From a checkpoint of a small transformer trained on Wikipedia.
Architecture: RMSNorm before each block, no biases in attention or MLP, tied embeddings.
Each number is 128 + 24 x the weight over its row's rms, rounded and kept within 0 to 255. Layers, rows and columns count from 0. Numbers have three digits each. The size before them is the row's rms in percent of the matrix's.

# o: layer 9 attention output (transposed), 128x128, rms 0.0756, rows 21-63,84-127, columns 64-127
# v: layer 9 attention value, 64x128, rms 0.0799, rows 21-63, columns 64-127
# gate: layer 9 MLP gate, 320x128, rms 0.0779, rows 0-23, columns 64-127
# up: layer 9 MLP up, 320x128, rms 0.0761, rows 0-22, columns 64-127
# down: layer 9 MLP down (transposed), 320x128, rms 0.0984, rows 0-22, columns 64-127
o84 098:140117104132098133143129142138073161109103134151099116092127127185142105145135150106100136106166142137105121132097135134137176121115124149178123106126116167151132124094111103133112081140122100
v21 104:088113144136183125106111106121148130080080158144157147130105153140152085145125115138147114127074144133096162150098153136161156127136114111142127085160129111136126131120143132135125138148160119
o21 103:098115141153172114116106152108115116160129115118087114139176139111136089132137105118155102124141123118078134168128118107129163154121094176159134138066123132123156145112125153091153108111104146
o85 112:157133127119105111147142080147122142163101104113126113108154088176162147114098133118102128137102123124157118123125123103131140143135146159121149091158059160121074129136141132147093147110129120
v22 102:127111117093088126092123136135183136132123133097139181131117123158138080113122115078109098116107185102142112147135139155158173089113114130148123143125098163123117094139126149126139080153153114
o22 098:149162148102130139112133125116149121154130122155125107141144133084114116143096117127170132057162129112150110081094097130118132134162136156115102120096167122151141137103125117132169158161133125
o86 098:081133110165102118112108123149150133157143135100143131152126076131139114154103124147110111158144156152128172131144160134131122105143151154098098104120151136137082144113109071128087113095114156
v23 092:183119144128183152154130123124114133150122110111144128148115094115112126135098155147111130134097134102133123122100119134142103163173117132126137074129176178122136136085098108131170119137110130
o23 091:107123103124125106142142123132154130135097148073123125152161119187115130132123120138113171128150143124118133145068104129123102165116101108090147133149145129063147148110127149110110091115180112
o87 102:116119125116135111133178130122101175111125165122136113149116090133121151114120137107152154159138130164117106113144081121090098097129156133157109148135119127164179127133142120152141171137123103
v24 097:141151134114145094117116111105103119126165108124130134146145083102163187123143135143109175099111133127120124100138106127122115141108125144100133183167104129130121135152148152121134099163119119
o24 094:115099100116111112095145099140175107118118143130117158108115078166158095130163142127128131168143134147123109151138141109115148104133127131120115150153112113171157160157131154138109095126192125
o88 108:116129145109163132146125196114093143135114154142141092126113175123111098122121106128107133135156102087135142102130162130121110145112098167125132089135140119138110114134142123210136131128138180
v25 105:177103168079092095139126140129187113115144137123119119143169116136172122126096101134159106122134074116134140147104114140087146131143138145145154121118150155153099086101132187140164090124145138
o25 099:113134130151153101116140121145184152155109147098130127116142104111133136110160099152119121127147171123131099173098117153185131117122129153111093098153135149137139104135137126116138132138129136
o89 108:103127130084149117127118134104129099141129117138135107143107109108131132153123150136124107158110155160118122124192130130172112144134126091125142132136134119178105130130105144134127163096140125
v26 103:130102140120131129158154121117132137160141130109111131116122142166112127121145114148141120149090137125174138130107148176106118134088083140125127162129139144111152128133184076149066138118138159
o26 105:138150130154118124144141150151110174169168109113083123121098139115121158095121135116101153128129124079094155139120125183105138102128138103157133144158104152101129075122108108126112122141151136
o90 110:113111156141104133105141163104117110109165118109153145094141174104155124129166125156141151136149132133158145128109134161121145104100102100090200114112111149101131152109136130132123099084130111
v27 104:097097127104104124120122094151112141125133121079168141152099119119095131133154133111128141136108132107109115118126127106144133116119155121140118133162125106113148112140165103108148105128147113
o27 102:183133125118122123150166105101158119132094149109119139145104138152119093129117071126136089103087116106138149115100127127130114153123111140127122094142127137156144142095152093119082155154142120
o91 105:109143172119085152094129110110162136118159144111107134123139104127138116126154119142130133124086094141125131147089150094106138142107129121106081141106122118102117110141124145120135125102084157
v28 099:121137125121127144158131131136121113150120125134196131154130167103148097150107131164091100114080139121148115151149127137117116141137143129125126152109099159065152101136069148148152108109135113
o28 102:116190110099097136157138114153087133133138105139129124171081138124095149140115121138108120083125145077105164131086128122139078149115127134099128097124152138089127131106138122133138121154112084
o92 085:121130152147154126133127116097149177130132107130091133155134105114126139083105095120123100109118158184144156137165135144110132095111125118151139123135114114157119147120107085141112151090101153
v29 094:142102127167092118095129100156159107130103144151132117110142116096166117135070153127111149147145107138159124132114138121120127126100124159112123104131164144149174102125127094136125121116119125
o29 099:115153135150151093126113129097106096087095134129104120145080106164119148109124128178135171125096068145159130138118143142105132124119124156164114099128169126144108131123135148123099143137127165
o93 096:130112124133144162119125123157178151097165100136147117094150090111126108100111168117094102106107147104167149122140112155091129135134128085145165182137142149130159150120117089116144133108079107
v30 099:126119142113154144087127149116120186163125152154134148122142156168120142149076125103124071109140119147157131112139112136144070140142168118109133117134151107139130138112111144147137130172136156
o30 097:109136140169121118140144161135133138078094145123129106084153131152128111175126117114114104136127158154113128123104135135138114119124149048091110162138153135140140134157113116131105103130106086
o94 094:120116107124166051120129128114126169102113131140082106127102107139169099100116135169155158146121119114157095143107096096161156154124141159125111131138093134082114138110137157121155113169131133
v31 102:098127158124138158165116153130143131137124153124131152123165098170097132147143132122138061119093135112134176103158102123087180125158131147129135141154087126128093150155069107135141098090119141
o31 104:087159085149142134121114114109114156162115125153137165138137135124124132124118135118154119095103150110100178106118122170155111091125138154096119078100130117109141141060124127162175122142101079
o95 106:142160139106111115109103152162106094127143128138118100184121145096108136133134162156123106129141145118133083154137148126179122131150103081152135120130141137093125187107156102121134147122099160
v32 100:132140121148111150133129144128146064104133121130128128105187095106135099117127129119119144113157120126108111131083123114109117124131122092105141142153165118087169098133123156108147122124181153
o32 089:108170104119143132123121177127152161187134136109108149132085108110091130113118077138124116073123134124140125127117121166117135117117115162164116157170153098170154091107144125106119123156140118
o96 098:164116094111134117148122105114163143110081159143110085161117095100107124119113128133118139153156155148148146148139121121136136168133141147133115131137114157130142148154135142113143123122138086
v33 107:159128121129126146115093119117099153152136118166134135140108131100104136118103132105089114115134143130131120124110114113162108119100141120160147168075155105155176149086124146108135083174110106
o33 095:090127143137153107127084123107122127115129147155116131149125144201143131079123137145152162154120131124148133128102131092133153127154136118150087104118174132135120119134124093126092115113143159
o97 104:144163157155141114146158137153112131159102130110153113108142166171160078174162153112104144109123090129122166093091131129137126116109139110140065093125127110106103147122090140116129115143145134
v34 095:127155131065081148135133109137145111123145152136111109096143137115205072106149092119110132116110148140130098093119149144168163114115110095146129128177130131135154135102153131108119171170127131
o34 101:177152115109085107103111111112156092122134200164088146150150127122128117102115142104137111099124118118134146149138132168110112125150104147157178129138151102129159116114115116109109145127129131
o98 094:144126118153155181143132129138145099132091129107165106067116120149135105112134183135152083130153148077135140129124143136137096174142172173153137144148130136135104126162156098133120110124108132
v35 115:130107185135122127117131108147114124083110125108135118146119127097141141126174083155133107150142106121087150108113173088116166096111131088108103068139126144168121107148140149108127197152158140
o35 101:122128126143112093131128110116147125144119139088093146091119113073140126128151115114100071120137112138085114147172110109118147136136126141168119070131109093139101111076145150131164127115193103
o99 116:144105118126122173112120147125149090097165141127145139127109115146160114111144140143136128141168093149162126157112141146140134139133100122125166163107113145154148159161127156151079113129115089
v36 108:129121132149173121135110124117130123122113124131111139109137134118107088069095119138086136115142089141137162113103157118076122120161134158128143153078147128134099108103144138110096143126106146
o36 111:113111165122122133100130116111136164145093114143127131142153116144107159105116127132166094143102137098112154151088120119130138111119117083096154107136103121119119104137132178118087098127119116
o100 106:153144097128116127169127109104127083137158126057132152175153123141135152135094139081158154122129096148105133120142088096129124148160119157111144115121166133130145119123117136145156113156154105
v37 112:175078133128104138173146118141138135134086122127126145126133117113100144111122107118170103105126132120147174100118141141090108131121122136101140131128130133136146110131094095103174129098102128
o37 096:174108151121139090124103136164116153152182124101124133123135137107157149136117169150135088127160094145099178086124143110116132091108125131102096154124188107177157141128161148136125179119170123
o101 117:090130110116102105160120106089066078091117138133179129153133141124128127106130162105132130125131145130105100151120065122129136140120113152160163080069127123114128121123121124140160141180105154
v38 101:135157161122108129147120133118067133103115133121151108158066105151151105082117095123171131161148105152112108116150105108152184106131114133120081132138161131121093104112107101106140109115134150
o38 089:138133157139116156163173133109144150122144163095101088166112172136131148161149120141088144106142109117126102145122104180103110148119118140164104103134090135130103154107093114146151108114117103
o102 117:136141101148179123052107128160112090123074128163149150130143106121097142098118163130114130142141113129116110186137152143120106157142114091120137122104132127155192093154146138115103146141113113
v39 091:139134144138144135130171106134116109147152146157153101085137133176136129141086130161120162128103137132111122122109112094150186114161129124150153159101076151159138154132080131163158141139151141
o39 095:118133139105139081108117131133108114129120130118104146136142180127123139106113135170085137143145156088132156143145139121135132125110162111131123109149133099129126157191102195153143154134133128
o103 098:152150126132117152135147161158173165126146145129135098155109101138114113132116145107125081134121137156119118144126166121111108119108145159146125141084101161104099151084135096148141107137155142
v40 099:156125125119141107153075143157163146148152111095102151115155108114149129129175152137161155113149127148163105096136106127112105125123153142191120130106092142080144090127106128140115114159125147
o40 100:172109094107147131154158124164144118131133114146087132112136157162096123129121121189102130100136162114180143116139145131126130150125191141125129136153102140165130134121136072131144123151090139
o104 103:069130144101124141132150163108171126134194170121134136164115129115137092136105131134142147128096116106112130143080134127147100100136097133108134135141192084101147149153129130167116176130158174
v41 092:138110159142164155175143118153093137162154160127117154116116161100160096096134121094145175146149159119136113093140112160141170152103128125087125141063135176127161162166141113149125123145160120
o41 082:133139142138161141171161126165106135170155102136077116112170158131123112131065143100131118120166156132121136101152104111153125102143155111116144135218138125135133144108159133085107153138112117
o105 105:120163114155137141084139147104149120080137122095132137135114150150108167111197155189138085135122124119171155112130173195123140147112173160124130166105089158139130154101117115114109121144126122
v42 108:157133120138109136122109127143127093140123133121152142111111150174160156178141141138115136162129139114125145151121133141132119148131138122110128101155126128091112053107132129120123152095096151
o42 096:118126140164109122129108141140124113161138107092127151136140108120113119089130106099158164119133108101128139140142140134106110150129128096143122134088096128105114085150109108099148109135166171
o106 106:132139145071141142149161137144128150116112140114160137120106088101159118096121180084130151149157137178112133124138151152123173109119125087106136153161150077116163147126106105139117107133148145
v43 102:100152138162136128132139147123076124090119144129089113107106112109122118085146105114119110121100136118082125119118142135087120120124152132140127107126109142101142135114152136138122124118153129
o43 103:129090158095139166131137152116167141107076171129105104161140115110119128119167106078106096133133102130119163148144112125128122110119094141085131130111104171150098166168151117133116116132097138
o107 099:116149078124124111153111102124132126158145104122133131127146113143102159108102091151150156143132139110151124112135155136129114167144197169181147130161130088162108110142103140102117105120127087
v44 093:075115136156124121142137121142081145126167141110101088141160089196137105190134130114161093141132142134135127080121154109130159123106143134112139115112100149121141103132131151121147144114139139
o44 098:118113154102122107130123115164123112178132156089117121104147104053125099122092148132122111152150154113134123133116143134121137137127070191098142138120140151147117118135103088132183143148113137
o108 100:142090120150119119134139137134185120089119145161119121159130155101108131140168098115143138118179100128115143125136112118143111135154142086154108183122112139116114115153137174136112120140131130
v45 114:145115113084158145141135140127161133125117148138143119113091150146156141116097150129069137104096124143142117125169120123172116156119166120112130110148122166142141165112152096118126166132130155
o45 106:120119116144146083139116109093118088108142124141149091121120138153131128088146136080149146130125090149112125136144106153158153144155141066155175106096117113142129122114104137123085141116133163
o109 110:132178148137141138147143139099131147100114163141130114137151085120107129137139145148122126108143144147124142140102173161159146106133130129136167156154144132132131166174165155132142136097099084
v46 093:140159077131110130161112135110111126103150103126146138162208100193087113132115115136136112138123077129128130179105138118105146141107136131103099145122109144087138125118125121133184113122130140
o46 100:096108114127105124131160114114104137116101128132128107127143103115113131157104110122084151099138155117080094126154147131143122138122125103132118178102124157115144111170121107106151105146076127
o110 092:115145134112143114134106164132168112116136139145102172125135184129120122083139132093138112141157120152097146115138108125129137128121131146137129158155124119144091131112132134155123130106116134
v47 095:159140125147145115161151126135099150119136116148142132151123128166133074134081150127114153113120194140124144124084114130125132134110157146126132155112166133131135145086130130125111114126079132
o47 092:113122167116159097133124125099140096133141121102169090175126121140094166083101124140148188167147084144128086139135119151129129101172131100109137161111120120156135110142120108113132145140110138
o111 101:153160153149148146124117113115126152141103122127119104126101166116135126138121144157109151100118106171127141057122134103145126083103121102112149121131136141126134135083123186084102141121131114
v48 102:112128144159152141145110124123113140115133132061138106111170173128114112150096102087140049149099124155098106125120128128128198104151124142124117107144095107116127143117112143112100109144101119
o48 091:078123146119143147088123151122130134153083104114159163165157101094181122171129110116145106087123120115096158139102125120118099146156136140102151110094137148146134118100117106073165144123103090
o112 102:122157075136138099127140143125147129137084131151165160112087121169114123110145130147102154080155140144157123148162104165143102076144120082147126116127112144108115121128153111136174106146114112
v49 095:169121140127084148112146130138148108115138109151142144119088149128118102160180101122127138132201121132152126129150122175128127116113169130121109174125126144109157134087128111147102141141155113
o49 089:191163146145137116104131134142091093098114130143153106138091173180113149088106120133098151118115120111132120113173123118140106114138132145178125164140176117153135117120115115158102158163134154
o113 101:133124091140141153132110140178108148158124090132093148112117108091126133118129125105143124142149094071133184139125129165108107132114145161095118128134136158144109098141105123140108091163134096
v50 090:087128128115089151148105118142137135124125135141076114106105103137133115133122143119111163151150119109107077106091130116117155127176108140106129103125115102120166148114122136123135127166148085
o50 090:138123140142120128121121084117128118147107086145126151141122144109144127146121108187133165064084166100109168067119112148094104146178113108129089085120147110101101132155144106076102159153122094
o114 099:149143127081123142093134115118141110099082124103153146151125147125138117133131166088142084138092133140084162126172140102127131116093150139177150116142101145124129122081134109156178092097087111
v51 107:126125147100126124123128149121131139107119111154161115137159110150111124125144142104059104132114122154119104118144105160159120123087128136134105124160154094102100091145106092110111122098145138
o51 103:166129098083113184134058207102148102115112157133127107173133163135133140156111117098130119102095135128173128130098114169153100128133142120161151122136110129110144113146104123166120119126087097
o115 105:119141135134112126120155107112106149085110087160144183127137114105190120153104155119135144105139112103104073113123142119097123126125121100082155056110141119124167153121136098131136153139117154
v52 096:134102119162099152127084126130111162141116139154122111109143103093132074132121119147149147135141137095122135153138131116136152131102126139137113140130094105134154115159116140129097087102118102
o52 087:135185106122117106122119131135122147159135112143152132111115112137077138159109127124151168131149103108132085093119113118148104138101100194081124182127137134178109092109115103100117121109121118
o116 103:135166135150146136160159110168120093105160097107176138148104075117131147149115109141155086103103098155129106148144148118077134134137137085136142124135144153103125156106114127109117119183140095
v53 097:119134138078136143133080143125160122154161146120106102160138114142080093171123101170119142133126175107126100100117096132127120139135135100146112129103096062129149150149160144112111100148101131
o53 090:158117122098169112117134097090168089165126115142132116122124117107142139172118133105139116124107150070123099113130139124129146100148114116140141121145154112071157093110098125115141138146139119
o117 110:141151127122145095175099167095129151167118152133150166141127162113165131108180108156142095102109088129127160153135122127127091118134095114114108149149155112151080086177136140142126099138156128
v54 107:101129113080097128141117109121115117134131122152165122112119146150113117189097162148161096125119075134111106118112136137138092132137139157106119145148157146124111126161161099144099123071173112
o54 098:097109111086130140111139086132106124130124116122170111121123128125107170147148133129158139172092160080138113117167148119109110119137086122134106170151115144135111118124107122105148099092074154
o118 108:143122144120144131100113134156144136116150081155121144138111124127145128144140115097114111092138064124144099136120140161090179113101119155105221113128146138106119140116101119141094142173165143
v55 097:115116144090089124129140132136121118142169154129142131094118085199113138172133148103107141119138086111141139140155139149086116099162131116117132104111125114131117158119112147126159145107130116
o55 101:110107122125127145102143111143138148124145145108169114119147080140131140140129169124166141146126134108130144155092157138154110140110109133103132136072095139128127135148116114147114129113129159
o119 099:177120129161084108120108143122145121133107108135117110168102161072125137114152110150115089134113110126123133082168078125103136154147128140112069141150138099142086154136142112165111134171155151
v56 107:120126112128141158104125137126111133105151140148073141135125121154122172131152145103098111132144137091175136123194131129163102135152116152136140119100119120141137113141126110134129128139121126
o56 102:129109147136122134154108127120087110106161140108129180157100125156124134174077170107103134151132153145144127119136159135113091142135152092100139112120096155087134125143125123199113126078145146
o120 093:131121136133126122149135135108097142090123102111145122125165161137126164146170137133168107126119163163098123084170155125129119085128166133110162133125100122111102143101133147087125104173154176
v57 099:121131136120156100147100139135143178110140150112070151123151115117101116148145103126090109156095112121105120148100122125094120132120087140138116097161103106107124136164062146129100143106178137
o57 084:170136114171109160100146107119148132173084134157128153155145155095166120162092103113148130082134138108075141111119103146137102125135131160097089134131140094125136151146093141121136147130094138
o121 091:087079066123127123128133167116132165108124128110114168157150114119138078163095092153131105140105150098130124134134156124141151117113138123122110119180142111124151143120135083141153109093150127
v58 104:110142115133133129094136081126153105167111107116148149151164126114118129129159123138125109114058159135130124112115089165129164088120143123163159122114137098185114116141117073128101167154121151
o58 099:132150109112095100105090135131128127126145120067127129139103142108149136104084167139157151077153115130138114114151114138110141102129183142148146111110109136125117152099161133121196162140119145
o122 102:118095145113134122125144131148092132125154097143162114079128139154147113144132110168137134144104154103165135134114154082136124113131093097119090047112163133088133143127110076136103089114070118
v59 101:124138128139164142122087148126112152115144123153131124140153135121117133124124123170115152116145106139101107101104143102118154141134150105138156122107086103134113171117148150133121108131138123
o59 101:083112110170147133148120123183106150119091137136150131178095162140122151092168137126094107149112152091115156103084117105153114126122084100130174130105124131119090122126125108128102113124108105
o123 116:162165131129123146128116130085103126148121083099121152104152126104132132168088140123124120163079091122153166143184153111107064104105141150138059138162135109145116122125109127109162113140115175
v60 099:116119131134123103160126133110121128121152101095111160124113128130165098110135076156157148134103093133137150152165128115090129119141111109167141128109105125127166162166112126132174120125105141
o60 093:141173120122103086114172162098146157159116122153109138124102143119133134110095111158070095147161133135165143156081110189128088197110131136086135085122117134081125144142169106139125178124093100
o124 103:114106107155147156118094125161092124105095128115141139118118146116124184131116134153124100146092133131149132152143089116119119012150132165122142116125141136118117096139120132138163107155167094
v61 100:114151122140171101144124127128103108077123127142154126126123115130112168117124140117147125124103173130128168072104146125168122134163114112146130144103160140060137122169116135151085136066149152
o61 102:093145136110173135130129122096109166157110089061130097129133083084125125153126094090124152104143179153106117173138145114088144110117086114124127161144131140065118105144142133106151103189140128
o125 103:074131093136114120166139154100145114148116104133079148152094128125126148123140122143103156127146105150099120083087133126149108158087130146158158102141167136149169165138111086134103118127095142
v62 106:143182157106167131150133110162136160125098144151093131095131133117128125148149127153137086101141121125176134136139106106158179145130121141113150163147118080155155134074131166118129126169120156
o62 103:147167127133166135180101127114134142147108184175121137091145118139157134141158118114127063156090097125114123130094124130163123106125123101171142104161146084119126111118114137152127145139119099
o126 110:144108123114130108161128132119123129127114105106159123149111157121134158102067140140156150093162146116126097144125113093143125106085143117136136173146166184104136108110131101122091142129098090
v63 092:183102150133076145148105102121141115116081138134091134128099136134129160118119164141157094162100158119152146126166119146116132102140147108159130101135135163132153147112119138130154152158115120
o63 091:172073111155135135167095108160152142188104080121117105088118098154135116106128158129156130152143131139113146144155139127104119116135097080144154102123135142122146124153152107124132126138099123
o127 098:127138143134134117105121136148054100112149098140126120120107143125159169108198153174109141102125139136148096114133114136143120116142147144128097125090099102141105149087144136177103122153138142
gate0 102:166118151134122134149113076115085126145132110083129152145151126166107126126113094120140154138108142133069094178129126116150079145102119163131132125132190130157177128111121113114129136132092144
up0 103:130093146097108139108160189141096096137094113125123066146119168143116140128102115134178126147125170113106134157154107101129133136144127127134174135135135155128148138124147117158128162113139090
down0 099:147106140099141158145133136126106111161137119135110146109093156143111116161134096107176156140124155139159127174131147112103116122095136136135142154134108126131160135142182144096162123097097118
gate1 095:100125108105099150120110132184110098125140127119137164155156118112117111146151101125118150174123130115100104117130141124166105123106124164147140146115107075164140132129115122136137130114138133
up1 099:136104102106078169116132140141132161104173111148169108081151147065120153156125120096122157106132143097098127111117124099116101133162083129124118148119127147160138138122096154100170111144132107
down1 103:152080135149119123151165127164142123102164148139090141092098136132122170165126099087114122101099131161098119137089160115139153106128158109104080087144180158122126107099138158111132137076143124
gate2 095:086113128127127075140103152103127104147107150145130092150127108176096115101136163113128158104146172153093077107182112146150114139125110101158124143149167123125117136128157144119138107164109130
up2 097:100132140128112124138121095113160174121178093145115113128122153134128194124172180072141143138116150109115102125119165156143144114113104125113121155116158145141119094145131183132126098133119115
down2 093:096104115153120139142142132138122097131087165132151154143081144150086106117123124113123107111057118169104131104176080106092201139070124080181167124113127154134135111112112149152122085115113120
gate3 098:130170129147182114118162108120103152111143098137146103123144104187106153119105152128155138139136121144143104119133136123132161135097079137129119159138157152112108100104152164110153149157127158
up3 090:137120113100083100163110080123141153140154125146154160103159146155169105143143135176142105118089149136133139148174132183165139139142141150157119138131091090081139149116108116121143147103137128
down3 093:136126153118160135093127102108085101112142109130068117121104098158117172119061152102112199129149095117136138119122146125138119107126119115089168142150158116153122090086143174118097132153151136
gate4 105:101118132155128119118136071104160060132136125116149157135157102143137155126095149115186131126131110147091159117152147141118116129113095144079160164150131115159200116121137153122087138147164138
up4 109:139161146114135158154098132172124172117122146127125138150145141129117104144183145117120142093146076103129098170095101158146142116122130119148108132149111140138089117155132128086181149140125168
down4 099:073154083120131147142135134141154188159127124139110149124155140127129145143124132174159104154154113108107130170117128139122113095090116142086098131169109158122081096129133111109162154125093189
gate5 102:153087139147125111134092132110144088108121154152082099103108141120114110112116155150079091145103118185092123126151121098112125125131100138124069142138118101128150116129144145124130104116143150
up5 094:154147105123122135102097133142158124139100134134110120084161092162112145058154119130120146105100138154136128140116117122112135161186148165148147125165141161150105087135105121146105143162126151
down5 101:144107111094116139130177105100137149110142118134093154133094161148146119092109107144104095103136120154095097122144117121120124126156141158150161134162114130155117175130136171119159164112137122
gate6 104:135099119128199135162128133110125161147156097113117095123110165142119138132162155106120154145117123117124111164138107130062199141097103132165152120130126122108128093152155099143090119129123136
up6 104:156132140137115118139141143193094075137126161141166139130144147156102114138110098112155106127134144159121127139099107079114122141087152131110082113052128130144104159153118098143146151115135151
down6 101:141151092083125093093129115143137086114145154114133127177152139112152155139152122128140143160133146162135129083080126125134162171101137138132180111161156148155145110130087164157143144152099102
gate7 105:169123115142159153117146148116154140123140120127124146121142086102097110121167167148132131121141120111171116135113182132136150109131138135127114123103117086104162118143109178178167142115129169
up7 100:124092131121143171150094155124118113126108159132140149076140121098104133163099086107119146134150103114116098137089123174116102107126140119117157112082124145129115138132159141147120138159142119
down7 108:129145168103121080141088107142110112125134141195127076173174135119149136120098114149119110118115127162117132125134127103131090160167115165141157132118144119114147141160130159144165098142132140
gate8 104:082131128177112112105147180174160100133131137131144110119123143130101131160108158108105169114109097096108097098155129170090125150127107138094119105149093099159156160149084094169140123127172122
up8 101:144105149167133125183156133119109126115143153134101139113143153154097135094106143094117140154153115144107130127140129117139069159177144128133118154148114145134130119136098131115103065125174154
down8 103:112128173185084117081155108117167107134133062162118142118148126135116105127110114113138103153205123112116107135137132153125150144120126134107108130126125092108136157168139118122127122182100137
gate9 095:109136074159124160128126132104155168185129106166160093107126142102088100126114098118118137141125101154103149159125123114138125133132111083107142149121079110199095131094144143132115108089145157
up9 098:080172119141126107092129111119115146113142093129133152107146131128116165082098127107090107120101129111095153136100150101149158134100137103107116099154119113164164130135162116158143141162149064
down9 097:168134157179126181119163124128109144129131128084163148123151122114126131157122139139151132107165126120146137084110146110133130141141135161149164147119144173135113126126172182109162099138135132
gate10 103:111127131175082137110098108110103160142134131111162117116127096141125152076103105068138148100183132103123172150127091132129134115137153147147134137163128117128106117151123108127110117146138153
up10 107:145156129141161140124157125051171136122137123123127135137178118105143141116155122108135144138097086129143098142141077158105171133103129130084121097132122106116113123135180132149112129126103115
down10 107:111134079088140086146159091132134176128155130144112155130161109165111127123155132112121091148138137076155096131097089158137130121108150132099146113084099147114090086130112147147136157116134127
gate11 104:122102125110117153105136123124134133091148151093146144159088100135095101157121145146169089126153129112173155095118087132113175167142134154122112114170171160152130122121162117142114129154113139
up11 101:143145123132092153146113101163121123156089119133157150155134133139116150103140152140125146101132133160164133137123137122162116144097148159109167068143152132096128154108137099149074124159096104
down11 104:135126137120104115142116142109173149154137091089134128107142108146103154100132114102116141145132171167125118113138114129117149096145128104179112130117147145117128097136095106124143106124125108
gate12 098:129140169162143140127122110113079109112117099151122167100144143132129172112153144133134140114123115146094092123116112101089139142118112123121061111113156129132119146104114140141156158171143124
up12 104:158086129114134111141096145164128126104090140206112157158158146098123109157134156134110117115138105114097134138163128117096129121104115088127128163137112121135095057120170127076089109083145162
down12 104:121112131121100149122130120160075137147142155135188146162154130139109120124108162136168170119126132097133171132137167124130169155138130113154175094105117115138093103182081145131164128123110112
gate13 100:144169114134146113154095113130088143126147110093163093134148134134101187123118167124104131136145068102133105147124156125091124142116120114141108157134137120112157151150133126083104142106195130
up13 103:122156119081149168150142096111159166171146110152124096115141126149127139158125094133129116124106134140147127125122146109165156155121118115152126146156147140134107094148164141084113115106109127
down13 104:092117121143146112147132141124099099130119116126094116118115112126180125158127172106111132145102124166131086117145139159186121138158074126121151102144110148126153121085171144157109111130124126
gate14 098:153157131140094154123135112082152128110182109121134107160115116101116197160170176130161091152140123142141084118128129100144112118140108139069134136089125157100135096154140129111136150115081159
up14 097:099116134106160100105173140143086122124104124153140133141146140140082087052079134166101134122129123144130132122100118130115138129127152144107113150117155100121169193140133131128135107124165117
down14 093:128153094132114145128160138124183116107134136105129188119100150088095136159143161148184103122114136115108101148087125111159137099107123136120163117107126135169150078152102114148127166141153144
gate15 096:114088149121172127115091127139117133106141124068165111157117147091085124101164142120123155143174117133147121099133138109108161133154114107130144107082177125128176088139145168113142130096100175
up15 097:117084108126121125162105104152145138164108101159172142140094099119154132108145104099162065103100139105131109128133122120104181113104063138121150120136103168123133087123122110101131115195100127
down15 099:104158148111125124094180132153106134123099129118049111149144154127114088122154137125129149108143142087149162121136101108104112120138139104098107091093111134141127130107129158144116154151133153
gate16 109:134091124124135102166147088189094125130110144119149128112110165122122099104146110142101088129138138148185136126133127127160121165108139175086065151138141149104079140122111113106122133132103118
up16 107:144131151101155131175088100102140124170134155120137116085131153111087125102099113146148156123124121181110158125145143146151094126119103143094164105077107146100153137102140137111127105130120129
down16 104:143136151133097111128191141135120143115145131162146137128144155138173133136152091181119099168121120114127105133110105119147147117145115120138076132147117115127115109134111141173179117150141142
gate17 098:087132127118110121164118109124099102145136133134140147128120102110155134161110141154115139111116154103097124133143176102132168108128161120120104095160119145139100127112094158167146114117108062
up17 100:111149178167105148109134144151112148122102102098150108149111138146126139122086113106088147130116146119106118092143082131131116138134162051123123101114116131143129104109119125146098125131123090
down17 102:110122115161137115104142114104109123101143121101085124163122141160124138165142116173139139132111177109101082101098104170136119109086175106120071153124124133126113145112126130150130092111145124
gate18 088:112155125133109120141136120115128127125158137129125103101151155081121147160147164103117144159120128148141169162117146119139150103151104139119131173134154141132187129133104151071157097150104077
up18 096:088109157113133144119134131109152123167105128135125143117123118107106157138146109170140110166141133169137144074087128120146160142085166136117117089086127110107112104095181140122126130140113162
down18 099:128146130102110105117119125115140107100106106146142112145152095127122107082109078167127136116119113117166106146118103151112111129093114158120120130148113154136142142152089109158124104147170154
gate19 105:154110102080112125117123146159168113136084094097147122123101128142116135154155123141201089117144144147130125179083128111109150127193117166137102111135125077159150147088133115142157121118150098
up19 104:108143106115074173112149116157180158149116115104164100143101157095142081152102118148155149113121139094113107115141113120136123116176115158104086084117090105171108109148123122156150109139145128
down19 095:126123178129159166110152127118114172123145134096129135091186129090168156139132111092116129085113157113102124129159154136112134124097055115100121143100089173102122108155140172131120092145139145
gate20 092:134132138132150148085155142084112145108102075136120146116103148145133138114100147146174164099163115182115070133120099148085134147114133169168117110091179145135120107091110103118119158137156134
up20 094:113070123122161155100150177118119116159077102097139149143125086176095150118110138073111147141180113165153142179117142139151131111097150154140155152134100118132101154136118164069125128128140133
down20 093:127146152149146146111140163074178132114097096146134150125112121140130117134111097095167130130109141157132147096107153119144134105096110120157124132105140150136107092133085181136152100113117119
gate21 095:167150114124125101099145126143161120117126147115102154142135151088143114111182123148120140127108146114160108117120123159209124111107137079101081095184143098138132118116109136113080114130165132
up21 099:117130141145143103125125141144106140141102117067123115114108101135098168184135156103114136155139156144149148073139113098108140134167132156162107118134133126127173142115135094130114138084136177
down21 093:146086135122099142111135123119156142101124128094142129116148080126122116146131136142126124087104186147121142123125120127152121154158125089106185104136130140163106121164100170139137135151142093
gate22 105:142152180183142176117115112130174162127105168121105144117118074148128139099121140164107095131144152165134136116120127135115148129055087121122125141136156126145147136132119118124100095109106106
up22 101:142084111100097127106127111146138093092125136149127098126161131122111117132122136115111157139107159113124100143137162103119102085075112116175078099085130121135155148116122155149114127145114144
down22 105:118186136127170108098138151149184096123092127139079113154135097170181128120125152176147106164065101139119130115117142165153162150091121096130177150118129124141130092057083120120142098116136112
gate23 100:114077129132127162128129117128139111142114110096134142112096110097102138118143094121116108074181123178142070147110125125148161147155098136124147085110134116164070131116101148111101167154128149